Part of a small language model's weights.
Size: 11 layers, width 384, 6 heads of 64, vocabulary 7719, 25.5M parameters.
Architecture: rotary positions, no biases in attention or MLP, untied embeddings.
Training: a variant of Muon for these matrices, 542M tokens, 4133 steps.
Each number is 128 + 24 x the weight over the matrix's rms, rounded and kept within 0 to 255. Layers, rows and columns count from 0.

# layer 8 MLP gate, 1024x384, rms 0.044, rows 219-264, columns 96-143
[[108 122  97 135 165 109 129 154 109 140 113 175 138 119 118 100  93 107 124 129 160 129 162 116 141 136 131 127 170 117 170 131 170  54 118 141 183 137 141 157 114 131 132  93 162 127 124  93]
 [176  93 128 104  97 143 126 157 178 132 109 148 142 133  92 123 154 109  93 151 154 102 131  80 145  93 150  95 116 161  93 116  84 139 136 171 150 115 103 125 110  97 143 119 128 130 107 169]
 [118 110 147 122 150 140 105 137 101  92  96 137 135 157  99 167 112 119 137 102 132 130 148 103 158 109 124 130 111  96 108 142 115 121 145 112 133  98 104  99 162 162 110 127 153 137 110  82]
 [147 147 102 105 102 151 143 132 161 145  97 186 150 150 112 137 139  63 109 129 148 131  86 129 148 146 122 138 140 154 145 118 111 124 152 160 163  80 116 128 171 155 140 143 130 108 153 126]
 [144 139 149 141 127  89 111 145 123  77 122  97 121  99 133 145 186 131 132 111 128 110  59 139 121 149 107 137 144 101 151 126 101 166 156  87 127 112 114 131 126 147 127 157 139  82 117 113]
 [146 155 138 104 146 162 117 102 101 125 166 138 135 171 156 125  98 158 131  93 113 141 117 168 122  80 116  85 106 153 177 130  81 144 173 152 116 120 161 140 137 112 136 168 170  83 134 113]
 [161 134  96 105 157 154 123 116 140 145 158 123 119 136 151 176 112 127  69 114 119 122 110 122 141 137 132  98 152 137 174 135 119  86 102 159 134 123 109  81 101 108 128 120 129 124 130 161]
 [110 102 106  90 144 157 134 105 118 131 185  94 162 111 130 143 143 164 123 160 147 105 112 134 133  93 154 192 136 133 155 117 130 182 142 154 115 107  96 146 136 141  96 181 132 162  91 167]
 [132 130 127  97 113 152 116  93 149 153 111 109  81 158 170 147 127 150  82 143 156 162  98 167 153 126 103 149 128 158 144 181 119 135 109 131 122 134  92  98 112 112 119 174  96 143  83 128]
 [114 123 107  84 113 119 140 123 131 124 141  83 127 152 117 121 128 183 147 145  94 166 178 117 155 126 143 124 136 166 135 130 117  90  99 149 131 120 113 158 132 108 121 108 156 127 136 124]
 [148 121  92 125 137 137 143  84 140 123 115 137 138 116  62 129 141 125 100 145 132 168 135 141 138 111 114 143 134 107  91 138 107 160 124 133 114 152 116  87 166  79 179 102 100 127 142  84]
 [150  89 128 104 100 145 121 133 144 102 162 110 139 116 132 129  94 138 117 104 132 173 108 147 124 103 128 121 127 130  98 146  99 113  80 149 179  95  91 128 152 102 160 120 131 151  87 144]
 [148 144 122  92 117  84  87 153 130 100 130 127 100  90  86 150 108 147  85 148 106 127 119 103 144 125  92 144 153 158 147  85 132 100 127 130 129 129 146 134 146 126 142 152 117 135 130 145]
 [109 125 102 152 121 128 180 131  92 112 125 142 179 111 133 129 137 130 150 159 109 165 167 120 171 111  97 121 141 125 115 116  88 137 102 122 144 169 134  77  99 128 136 138 129  95 120 145]
 [130 159 127  81 123 120 104 125 117 111 136 157 136 141 133 106 107 162 134 150 147 156 142 145 158 122  86 110 101 159 137 137 158 152 121 122 131 112 130 139 154 122 121 124 132 152 128  96]
 [124 151 155 128 138 144 117 141 120 124 125  69 108 129 156 130 142 110 158 141 136 129 129 158 103 117 177 120 111 108 163 127 142 131 138 112 126 109 132 117 135 138 130 131 139 164 138 148]
 [173 133 125 124 144 108 126 175 126 109  94 140 125 151 103 154 140 167 156 136 111  96 110 169 152 121 132 156 121 142 131 120 136 149 171 119 192 122  80 131 122 154 151 160 120 120 139 117]
 [143 134 100 156 126  76  91 166 136 187 103 145 152 108 184  71 117 147 200 166 129  71 131 103 120 112 124 117  90 155 122 139 114 111  98 154 125 125 137 100 140 110 121 118 159 122 132 157]
 [111  87 100  97 130 159  88 171 144 106 110  98 120 161 107 162 157 120 115 168 118  83 171 170 160 145 123 145 175 101  91 128 128  98 131 123  91 157 149 137 155 180 140 119 132 115 152 161]
 [130 105 126  48  70 129 118 153 153 102 122 143 165 125 118 161 125 132 133 159 149 120  93 179 160 124 172 148 112 126 114 133 172 118 104 152 124  82 148 130 112  83 162 177 113 136 134 115]
 [129 141 129 158 131  68 135 131 167 149 139 128  75 123 108 123 161 136 124 128 119  98 149 118 121 136 124 110 118 105 147 156 154 113 137 164 136 122 128 139 124 124 100 127 142 112  98 120]
 [146 113 109 132  96 150 141 110 163 134  80 140 150 101  85 145 115 104 107 118 142 152  94 108  96 126 124 131 166 168 106 131 130 154 119 137 149 136 130 143 146  95 146  89 140 135 136 117]
 [141 128 125 103 153  99 154 145 140 123 100  88 123 129 132 140 142 144  91 104 131 142 126 141 133  86 151 166 109 121 134 168 181 136 144 125 120 150 119 132 171  97 148 171 135 140 123 139]
 [127 127 154 113 125 179  84 140 175 149 109 126 143 138 136  90 126 142 178 139 153 143 119 128 180 146 129 163 138 168 139 108 142 139 131 113 135 103 145 160 134 135 157 119 127 160 152 144]
 [125 132 121 127 108 132 111 145 158 152 151 138 167 150 111 152 113 113 176 140 156 138 130 134 127 172  84 102  93 131 103 187 142 141 142 142 126 126 140 150  98 138 110 129 125 131  88 143]
 [107 113 129  95  94 149 112 142 163  70 166 100 130 159 137 187 130 142 104 128 168 107 119 124 142 129 149 135 137 123 179 119 143 133 134 101 112 140 141 118 114 131 110 126 125 149 138 114]
 [140 106 139 140  97 140 134  97 131  95  83 104 138 117 100 121 135 150 152 130 112 128  98 127 112 169 119 128 162 137 123 137 124 105 117 163 138 105 145 133  85 128  72 134 115 117 125 119]
 [157 181 190  73  87  95  70 121 145 150 128 116 146 112 135 142 158 156 143  97 137 125 143 181  75 124 141 142 139 144  84  89 101 110  98 104 129 133 110 126 105 111 149 124 158 128 101 115]
 [130 172 104 135 132 177  65  84 126 111 163 174 114 134 112 107 104 116  97 120 106 152 130 121 158 117 115  77 146 101  89 106 115  71 123 111 143 138  69  92 133 104 132  90 105 127 119 104]
 [118 165 133 163  95  96 153  88 143 142  88 164  96 112 138  94 102 123 185 112 126 141 103 129 151 123 141  94  53 108 124 146 122 138  93 147 175 105 104 147 128  99 136 149  80 149 127 129]
 [135  95 113 180 111 134 140 142 148 134 135 146  94 122 140 134 155 142 127 139  78 148 110  70 110 142 108  89 118 109 127 116 132 126 111 161 130 127 121 135 130 130 122 105 180  85 133 144]
 [116 100 129 113 144 150 157 124 130 119  99  94 133 119  98 152 128 155 130 134 134 126 146 107 127 134 135 123 128 116  59 142 199 118 137 144 175 151 141 116 104 121 148  99 114 164 159 152]
 [143 101 143 124 129 111  90 103 153 128 123 126 116 107 144  87 127 113 133 133  70  85 125 118 118 127 151 137  92 106 139 113 120 135 152 156 151 137 122  98 132 109  82 184 128 124 127 126]
 [120 186  99 117 120 139 110 123  99 125 148 165 113 139 124 119 181 122 108 148 160 165 140 150 116 114  81 150 109 172 152 140 129 138 150 156  80 141 144 123  87 157 138 106  94 188 109  99]
 [148 135 103 138 114 131 138 143  80 127 111 145 112 131 138  88 157 132 138 141  85 101 117  99 165 118 103  97 149 143  96 125 130 119 131 155 120 133 133 104 109 123 137 142 134  79 110 102]
 [169 130 146  90 131 137 130 135 163 124  64 138  85 138 127 165  92 156 109 155 141 122 145 120 120 115 123 112 126 119 146 143 116 110  97 125 118 138 127 135 123 114 149 160 140 137 135 144]
 [129 134 118  72 134 140 124 147  76 108  94 124 123 122 124 131 112 131 111 133 125 135 121 119  91 173 145 126 126 158 139 129 127 129 101 175 124 134 141 133  94 131 141 121 154 108 132 145]
 [125 110  78  80 123 118 118  99 170 146 115 134 101 114 116 102 140 104 134 135 110 163 121 122 116 114 161 170 125 135 143 131 127 128 130 102 131 145 164 133 100 130 125  99 147 118 122 110]
 [101 171 129 133 139  50 120  81 150 115  87  83 123 131 126 142 100 175 123 180 133 126 132 116  99 169 105 144  96 133 168 155 102 150 163 126 131 147 168 117 184 162 107 134 115 111  78 124]
 [135  83 131 108 100 125 108 161 134 115 153 112 126  96 112 137 162 122 136 173 130 126  77 112 145 102 116 109 141  98 143 136  79  79 140 123  93 100 138  99 144  91 148 156 105 131 167 149]
 [169 131 128 183 125 166  99 123  82 111 119 138 125 159 106 141  58 165 129 151 116 127 114 112 126 109 125 122 183 122 123 124 104 143 162  85 145 122 130 128 169 135 141 143 106 125 160 136]
 [103 132 102 111 106 101 114 140 137 100 125 141 113 132 140 121 123 118 140  59 158 128  79 137 125 104 125 127  89  90 136 137 186 131 127 120 127 146 143 116 137 128 150 103 155  82 121 113]
 [132 142  72 108 152 153 100 170 114 135 113 109 141 149 140 146 148 110 118 160 137 136 109 126 112  97 101 116 136 147 115 151 156 138 111 192 149 124 142 149 158 138 163 142 117 124  89 129]
 [146 144 118 120 109 130  89 104  83 112 130 108 160 137 131 117 122 100  87 150 140 122 129 139 142  99  95 138 140 103 172  99 140 148 109 124 100 116 109  75 144 130 124 147  90 131 136 163]
 [161 114 136 111 103 128 130 129 120 125 111 112 152 134 128 127 140 145 124 159 141 149 155 159  99 108 149 117 149 139 206 130 191  95 151 111 135 174 106 134 122 128 144 152  73 134 148 114]
 [ 97 111 156  76 123 105 159 128 129 110 162 133 165 147 141 145 101 123 106 128 117 121 136 169 135 175 105 136 119  84  98 165 152  76 130 156 165 156 173  84 151 127 129 143 145 122 137 173]]
# layer 8 MLP up, 1024x384, rms 0.047, rows 219-264, columns 96-143
[[144 106 128 130 148 129  86 136 140  81 134  61 142 116 105 131 135 133 150 134 171  92 110 138 123  96 124 139  94 134 108 125 127 148 113 125 138 121 164 168 108 110 156 102 190 107 150  83]
 [115 123 115 126 176 127  96  93 106 192 153  97 104 139 147 105 186 137 172 111 152 137 139 131 108 171 116 156  94 110 126 144 148 148 118 110 169 173 113 100 105 117 174 118 128 122  69 116]
 [101 123 122 151  71 155  89 107 136 147 113 127 166  97 147  95 184 130 114 134  70 161 169 127 131 153 107 117 106 125 135 131 122  99 112 127 148 157 127 112 124 165 127 121 107 178 108 164]
 [151  74  99 135 125 103 121 165 130 116 164 115 137 134 122 110 100  87 135 137 132 151 128 145 165 130  99 160 117 123 134 118 126 121 134 145  99 114 111 104 137 149 169  97 157 125  88 120]
 [119  79 151  97 115 191 107 148 122 160 164 158  93  95  99 158 138 117 138 132 141 150 125 142 158 139 146 119 103 127 120 153 105 132 151 110 142 117 109 132 143 110 148 100 109 173 172 170]
 [112  87 145 157 143 119 177 121  99 158 125 130 132 132 112 145 175  99 138  96 140 135 148 116 139  81 116 138 134  60 171  75 126  87 172 129 138 152 144  94 134 108 130 113 147 134  89 134]
 [ 97 158  92 128 118 134 112 120 119 106 122 106 140 168 128 167  80 122 117 120 132 102 114 150 120 137 158 149 115 108 136  72 133 126 129 128 110 142  96  89  93 124 116 116 179 127  85 143]
 [108 165 126 111 133 137 109  86 134  91  88 144 141 131 123 103 155  82  94 154 113 106  83 170 162 131 178 132 173 178 143 134 132 188 134 122 146 121 105 148 125  92 117 139 116 155 127 118]
 [107 106 136 132 114 116 155 173 146 119 137 109  78  95 135 104  77 127 136 123 109 118  99 146 115 145 119  87 161 130 105 117 115 130 131 119 169  94 149 137 115 158 155 118  97 102 130 135]
 [115 132 141 157 133 116 159 137 150 116 138 149 151 117 178 106 137 137 118 149 117 141 104 141 146 162 132 111 136 141 143 154 128 128 111 179 137 151 106 140 138 113 146 150 125 105 114 135]
 [100 113  95  88 121 106 112 138 107 120 147 120 114 151 134 128 117 127 189 113  83 121 109 114 120 161 124 125 106 141 151 150 157 116 124 141 150 107  99 148 111 142 139 125 142 117 155 125]
 [123 148 111 124 144  83 118 124 137 136 135 131 140 126 153 190 178 139 109 162 146 130 142 130  97 161 126 104 131  95  85 131 101 100 179 125  99 117 103 138 121 168 128 128 148 125 176 159]
 [124 148 108 169 131 136 142  82 135  97 141 131 164 133 185 124 106 123 171 129 133 135 150 129 137 160 133 136 116 124 102 129 126 126 106 128 131 129 166 131 149 113 132 141 121  79 128 128]
 [137 140  93  94 126 138  85 150 177 109 118 140 150 129 116  84 127 124 188 135  95 142 128 132 148 154 126 137 136 106  99 158 128 114 148 109 117 132 158 107 147 116 133  87 137 113  80 132]
 [153 127  82  88 104 143 129 126 105 162 113  90 136  98 127 136 114  61 171  99 165 119 114 168 120 153 122 102 165 123 174 135 116 164 135 111 105 145 172 161 120 150 120 136 123 150 115 113]
 [140 145 150 184 142 135 130  99  97 178 150 116 111 108 120 102 139 154 171 119 102 144 111 112 152 118 146 125 158 149  96 131 156 111 128 133 109 153 129 130 133 115 131 108 151 116 163 114]
 [137  99 111 124 138 130 115 115 160 121 147 133 150 149 161 159 101 121 112 116 161 103 116 103 120 147 101 117 163 126 147  95  93 144 150 122  92 122 107 128 141 134 128 153 109 118  82 131]
 [136 102  62 135 109 153 107 142 137  95 117 102 154 127 128 127 117  81 113 126 163 158 148 152 134 126  98 152 143 142 142  87 114 152 135 152 126  97 165 130 112  90  79 136 140 126 136 107]
 [136 134 121 113 160 140 111 145 137 168 138 116  93 113 121 104 143 134  97 124 133 138 107  99 147 130  97 151 130 135 100 118 105 154 134 124  79 103 127 157 113 116 113 148 142  77 150 183]
 [139 148 122 125 110 140 143 149 132 168 132  94  98 142  93 128 112 155 115 122 149 131 138 140 138 122 115 139 113 199 159  88  87 155 118 137 144 143 134 139 117 124 137  84 108 122  97 142]
 [114 115 136 122 118 124 117  78  72 115 119 115 145 130 148 132 178 162 138 137 120 109  90 126 135 132 142 117 108 121 117 100 116 146 155 104 113 151 122 122 149 144 160 129 129 131 129  92]
 [127 164  70 106 152 173 138 127 188 137 116 112  95 112 134 146 145 113  61 101 172 108 103 124 127 149 103 113 144 127 168 163 117 132 133 164 139 131 135 136 123 129 134 129 135 111 125 126]
 [ 99 117 132 140 130 135 111 122 163 137 137 112  88 138 129 152 131 131 144 197 123 136 151 150 157 157 156 108 120 120 115 134 160 155 134 148 113 154 119 127 156 159 150 128 111 123 168 162]
 [100 137 101 100 143 130 173 120 111 148 182 126 135 125 116 115 119 103 107 107 130 108 116 157 122 157 131 110 156 110 115 120 131 114 180 127 118 129 145 147 134 118 124  93 112  84 107 106]
 [121 132  97 136 126 149 122 128 115 147 108 160  96 100  86  97 119 172 122 122 117 118  95 117 150 120 145 116 103 205 137 141 131 118 117 120 129 117  96 159 113 123 118 165 163 128 136 100]
 [119 124 160 120 148 124 123 188 114 121 130  70 141 152  96 102 131 138 145 142 151  99  82 133 117 123  89 156 105 140 108 129  96  92 144 111 143 134 176 112  90 118 160 149  92 107 153 174]
 [143 133 120 136 124  99 153 146 129 118 139 112 118 146 137 119 110  93 107 155 114 132 172  84 114 121  99 114 178 105 129 150 133 103 136 126 121 144  97 134 122 120 133 118 115  98 133 139]
 [ 89  99 172 128 111 182 105 156 136 135 158 106 120 116 113 102 107 156 125 118  77  82 147 120 142 128 140 105  79 139 117 140 151 100 141 156 116 137 113 188 124 144  90 126 114 112 153 161]
 [112 145 124 180 164 143 101  88 112 161 138 146  95 146 144 116 108 168 105 141 148 103  96 173  94 142 112 133 134 109 137 122 130 127 141 121 175 140 150 146  87 127  80 146  73 140 118 107]
 [129 152 109 148 196 125 116 109 105 112 143 137  88 129 101 119  84 153 155 181 119 103 118 165 140 125 121 110 100 167 153 115 124 129 128 132 161 125  95 135  99 128 146  94 129 141 126 145]
 [117 133 127 136  94 163 139 102  93 124 145 106 114 115  84 209 137 142 134  90 125 127  64 110 133 119 141 120 111  82 109 144 150 111 113 164 149  98 134 121 145 149  95  74 148 133 132 130]
 [149 114 162 106 143 143 110 125 149 159 152 134  88 113  77  95  67 160 132 120 153 123 128 141  99  94 162  89 104 130  87 114 139 140 118 133 136 148 118 106  82  78  95 123  97 154 177 138]
 [111 107 103 103 143 137 136 132 108 126 102 134 122 171 167 132 141 154 112 117 132 142  89 130 119 137 142 162 148 160 145 140 146 151 123 136 147 123  99 109 112  84 174 146 104 182 139 167]
 [100 158  83  92 199 145 108 179 131 115 153 143 150 160 138  96  93  93 118 119 150 145 110 151 130 112 125 129  99 117 138 129 129 132 125  85  76 120 122 159 125 137 123 134 123 127  86 137]
 [166 109  99 142 144 127 128 154 107 112 124 113 151 119 126 144 120 147 112 124 159 125 127 136 129 130 138 122 135 125  86 117 105 160 118 160 177 128  88 124 137 126 169 142 142  94 143 157]
 [143 121 143 103 156 163 133 128 143 146 139 153 116 107 138  91 149 122 158 129 116 132 121 134 141 130 145 125 145 113 156 103  77 115 141 117 142  91 127 152 108 105 111 137 141 178 131 130]
 [136 110 120 153 109 112 139 157 159 120 144 124 125 104 146 133 129 152 157 107 164 115 152 124 132  83 173 111  99 159 107  99 103 107 119 160 128  88 137 130 162 130 122 140  83 138 109 116]
 [163 108 151 137 150 178 136 125 108 160  90 148 143 117 145 129 102  88 118 119 132 130 138 154 144 161 134 125 111 153 163 132 134 142 114 137 113  83 116 114  89 120 138 121 102 179 121 128]
 [144 105 162 153 112 143  94 128 140 124 127 104 122  76 140 102 157 131 151 120 125 122 132 116 151 137 170 116  96 131  99  81 145  92 158 167 149 135  99 123  88 133 163 139 136 119 141 121]
 [ 98 137 123 125 127 117 148  89 127 142 128 104 141 130 136 100 172 161 129 164 131 131 121 106 110 118 128 114 135 134 109 128 150 160 127 132 151 152 143 107 130 111 116 100 122  83 120 123]
 [121 101 137 137 156 102 121 100 149 147 126 137  62 141  94 104 123 142 103 156 144 126 152 136  89 119 116 150 102 152  97 160 131 144  98 102 124 104 112 141 112 160 108 131 104 138 135 119]
 [154 150  85 150 154 134  99 149 128 109 159 132 104 144  99 135 135 133 122 186 174 149 151  87 127  97 102 116 132  91 153 137 114 139 114 139 154 150 156 149  98 122 130 119 119 134 133 153]
 [178 138 104 170 138 127 119 137 130 112 166 108 124 139  93  83 136  86 173 138 134 142  90 133 146 111  96 136 119 105 100 132 139 126 159 162 112 145 160  95 102 105  97 123 157 151 118 105]
 [108 141 146 138 132 157 141 113 145 149 134 128  78 119 175 117 124  95 121 164 118 110 128 131 169 101 101  96 183 163 115 112  89  86 127 113 166 143 164 108 130 159 118 149 145 135 129 119]
 [120 160 141  93 151 125 133 172 168 115 107 155 102 153  98 105 145 112 112 152 141 161 173 174 125 115 155 111 132 125 130 133 130  97  93 128 123 115 127 106 136 109 109 101 119 148 117 171]
 [103 149 125  62 157 133 128 131 144  96 115 124 120 145  59 131 123 152 162 136 201 110 200 121 111 108 141 136 119  89 128  95 149 176 104 139 143 136 110 143 112 154 112 134 130 138 110 141]]
# layer 8 MLP down (transposed), 1024x384, rms 0.0454, rows 219-264, columns 96-143
[[133 150  91 126 166 117 154 121 172 128 146 126 136 150 129 119  84 124 119 119 106 140  95 116 115 141 131  98 122  92 145 130  94 145 146 150 145 126 109 134 106 111 141 122 149 117 118 182]
 [123  74 128 127 137 139 156 190 149 112 120 114 125 101 125 142 114 106 137  86 147  89 101 152 119 114 146 125 152  85  87 133 129 129  98 125 152 145 127 128 109 139 153 127 134 106 106 151]
 [129 143 121 110 113 129 101 124 105 116 120 121  96 121 122 114 133 150 168 124 160 133  76 115 146 110 103 103 132 130  95 141 152  91 152 158 126 176 137 102 139 146 142 174  92 134 164 114]
 [154 124 123 118 141 109 150 176 143 117 128 127 135 195 110 141 156 134  93 106 131 132 141 109 126 101 175 114 125 150 130  98 135 126 111 167 105 142 141 161 101 140 173 143 135 147 102  91]
 [152 103 107 127 158 126 126 117 174 152 121 132 157 125 135 117 145  99 116 120 141 113 139 155 141  81 151 138 173 115 158 142 121 142  95  99 129 134 119  91 114 118 141 127 108 153 143 103]
 [126  96 119 110 154 153 118 126 136 144  98 117 180 132 127  92 102 155 101 116 149 141 122 132 139 132 122 147 160 188 121 108  84 109 148 143 110  86 134 182 123 119 155 169 124 140  99  98]
 [104 109 128 143 100 137 110 159 126 116 143 134 125  72 115  77 165 107 142 117 128 115 121 132 151 114  96 107 124 144  78 111 166 139 133 113 137 131 118 138 100 106 142 115  87 160 107 130]
 [136 164 109 144 149 170 131 137 116 119 170 171 130 100 112 106 129 135  93 136 113 147 149 111 133 121  87 155 108 106 157 128 108 131 129 115 119 127 118 116 187  76 107 121  98 139 166 129]
 [142  99 137 138  93  98 119 126 117 121 136 139 154 146 124 135  93 131 146 121 110 125 132 104  92 178 111 109 123 107 131 136 130 130 146 152 141  79 132 102  80 141 124 147  86 157 176 111]
 [145 108 124 100 150 126 116 127 111 146 111 156 103 157 106 147 134 146 115 149 111 171 135 128 103 139 115 117  98 134  93 116 128  83 146 132 111  65 115 127 131 140 137 118 134 156  94 158]
 [192 153  80 138 122 111  71 174 118  96 131 129 134 118 126 120 102 137 140 119 130 163 115 137 149 140 113  83 120 133 172 176 129 161 125 109 131 110 116 124  85 158  79 104 123 146  83 157]
 [123 151 112  85 160 123  96 119 155 166 110 114 106 155 126 159 173 107  76 108 127 140 126 122 139 144 132 130 112 140 159  90 113 154 158 150 123 102 130 123 176 128 135 137 138 123 137 116]
 [148 155  94 107 119 170 127  96 156 113 110 134  98 116 166 142 137 121 157 116 102 139 106 106 105 120 160 123 130 147 120 138 155 111 130 137 120 118 117  97 134  77 133 117 111 130 113  92]
 [165 134 112 132  90 137 133 119 128 157 132 117 160 107 115 110 158 145  71 127 140  87 110 138 142  98 164  91 123 130 126 155 117 131 146 114  86 165 100 135 105 141 112 128 166 106 141 146]
 [161  86 139  82 122 130 176 146 163 148 134 104 126  62 130 148 134 139 164 151 123 130 119 144 127 157 139 125 128 122 140  98 151 126 112 153 104  84 128 146 127 167 144 107 148 101 114 193]
 [142 135 125 115 115 128 109 172 102 135 158 109  85 130 149 107 140 107 144 106 124 139 137 137  88 117 160 121 119 108 130 128 163 164 145 138 112 146 148  94 143 128 109 107 118 108 127 147]
 [123 123 117 114 117  90  91 112 122 122 107 153 135 154 134 102 133 131 109 126 115 162 151 135 118  77 160 114 148 127 183 139 111 120 128 154 132 107 103  91  96 125 116 141 131  86 132 142]
 [125 126 111 139  75 164 145 100 125 114 128 150 143 165 147 138 158 120 150 109 140 125 120 122 138  95 139 134 173 126 125 153 104  90 144 149 132 145 125 124 142 139 106 139 172 117 128 142]
 [117  90  99 172 153 149 152 138 123 155 126 177 157 139 144 145 123 140 116 136 111 110 132 126 149 147 138  90 162 165 123  83 131 158 133 119 139 129 122 102 161  95 143 144 139 111 147 100]
 [145 140 121 150 141 132 134 144 129 132 101 108 119 124 134 117 108  90  78 142  92 141 174  78 111 145 123 119 117 133 165  86 114 148 143 103 181 123 132 118 139 137 128 107 181 126 141 164]
 [165 113 127 129 116 137  98 119 127 138 121 152 144 135 115 141 163 119 118 170 112 158  95 128 132 130 164 108 130 115 110 135 121 155 138 121 131 148 119 104 100  95 101 126 172  76 149  93]
 [127 117  95 122 129 154  97 122 169 155 146 111 126 115  99 137 150 118 129 119 134 139 144 143 135 122 130 144 122 178  74 125 132 126 114  98 142 146 157 173 103 123 143 121 107  92 131 109]
 [153 126 130 112 126  93 120 133 129 119 113 147 158 152  97  95 140 155 135 108 137 110 164  86 135 137  83 162 122 130 165 144  85 136  92 108 125 168 124 183 122 132 162 106 183 132 159 127]
 [133 150 106  70 168 160 153 148 154 128 119 132 119 136 136 166 149 119 143 154 133 128 122 139 164 127  98 122 139 122 130 103 131 141 143 114 158 134  97 102 122 131 103 156  52 120  88 179]
 [134 129 132 121 151 109 106  73 145 121 172 110 140 129 127 132 172  94  92 151 113 116 132 107 150 132 169 117 171  95 114 107 179 120 111 107 169  87 134 114 111  89 121 155  86 164 174 151]
 [129 166 102 131 135 105 123 106 104 123 117 116 114 104 141 124 116 128 123 145 160 132 137 116  89  90 144 106  82 115 117 148 148 107 132 125 136 152 117 127  93 166 116 114 176 146 141 173]
 [140 126 141 129 115 135 129 115  94 141 141  60 148 128  83 106 124 149  92  80 143 154 123 140 158 102 134 133 119 171 129 121 102 140 136 184  87 143 134 145 112 122 134 138 129 109 115 116]
 [ 79 126 118 127 135 163 162 150 150 174 186 160 125 106 139 177 160 145 134 138 119 120 154 128 120 149 132  96  91 105 102 171 130 161  93 193  96 125 114 164 122 117  79 114 150 124  90 146]
 [160  81  99 113 123 110  98 114 146 169  83 101 128 154  44 105 121 146 157 149 139 100 118 153 129 124 153 122 164 103 112 112 142 140  87 148 118 164 119 116 104 131  89 113  61  95 123 125]
 [129 116 119 134 124 123 107 154 141 132 120 148 101 122 158 130 137 106 138 124 159 156  91 140  92 158 114 103 108 120 149 115 154 119 115 140 135 161 141 135 147 116 168 159 104  94 138 176]
 [139 164 149 157  91 113 149 114  94 177 119 120  79 146 134 153 187 155  88 127 152 122 151 119 115 161 134 140 113 141 108  99 117 109 132  98 165 110 131 140 123 173 138 106 112 102 143 146]
 [157 125 136 148 109 118 157 119  95 141 113 154  78  97 120 142 112 125 121 164 125 125 132 136 110  83 121 104 176 109  86 116 152 128 109 116 114  85 141 137 115 121 118 121 120 146 114 121]
 [107 125 127 129 157  99 151 142 187 128 113 135 120 127 117 157 116 157 178 139 130 145 122 145 167 132 116 102 122 119 129 138  92 139 119 126  72 121  76 131 111 117 109 105 129 125 149 125]
 [124 159  99 130 101 126 135 114 140 138 165 143 119 177 136 129 136 117 124 141 143 104 157 168 139 132 116 101 104 140 143 122 156  81 154 121 136 116 104 152 178 111 139 120 100 142 103 153]
 [112 138 126 167 136 164 162  96 132 163 166 145  92 131 126  96 128 133 115 170 146 106 154 114 147 148 154 129 129 145 124  63 113 126 139 143 160 121  79 126 117 119 115  87  82 107 146 109]
 [134  98 127 139 124 168 103 142 153 138 145  82 100 140 138 114 118 162 105 102 158 145 165 162 159  79 124 107 130 122 139 168 120 151 145 100 146 139 117 144 147 119 149 152 111 124 150  96]
 [121 128 133 132 121 136 135 115 120  87 106  99 126 116 110 133 151 106 102 138  99 106  96 141 109 139 147  97 160 130  98 159 107 148 131  76 118  94 131 169  87  98 134 122 120 128 120 163]
 [159 101 129 136 124 141 112 129 107 114 133 156 142 120 113 123  93 148 146 120 162  96 124 128 126 138 135 133 130 110 146 165 127 148 137 122 155 162 129 147 132 102  95 156  82 111 123 100]
 [145 141 159 166  92  98 173 173 153 141  66 137 154 128 150 101 125  90 118 140 150 126 159 142 215 122 117 140  93 137 118  70 135 111 152 117 126 122 157  92 112 106 142 146 139 139  89 141]
 [117 152 111 145 147 153 138 157  82 144 117 115 132 145 140 130 139 121 116 161 143  78 120 130 107 116  94 104  83 122 132 113 165 113 154 121 120 117 154  96 140 141 127 139 105 108  90 135]
 [104 124  88 106  87 151 133 142 137 101 104 131 120 148  98 125 180 116  97  88 143 111 157 132 140 135 147 137 145 144 120 114 144 159 126  99  86 134 121 166  75 127 147 163 122 138  89 122]
 [174 138 144 118 129 128 169 132 150 157 148 112 122 100 146 127 130 122 125 129 144 151 148 144  64  96 115  78  83 124 113 150 141  83 129 174 127 148 133 141 168 122 129  88  82 136 106 165]
 [131 119 115 176 105 148 118 150 161 135 140 156 143 171  93 122 100 157 133 147  93 119 145 115 127 139 103 147 105 146 156 141 143 131 122 144 116 134 112 116 131 124 140  99 122 112  44 115]
 [156 108 107  94 134 132 165 145 143 164 157 178 143 166 143 131 138 120 151 152 111 143 119 127 143 118 121 117 154 145 127 115 150  85 111 176 153 156 141 165 158 100 116 139 173 124 120 106]
 [153  80 146 111 109 117 139 168 145 150 135 127 116  81 112 134 124 159 105 132  90 109 123 123 108  99 139  94 143 108 131 142 139 147 160 147 134 140 134 139 124 117 104 155  84 102 114 130]
 [144 112 128 101 152 156 151 127 123 133 137 110 121 122 132 118  96 134 136 162  69  91 120 147 109 128 122 151 109 138 157 148 114 169 112 164 140 159 106  92 123 140  87 115 113  86 105  92]]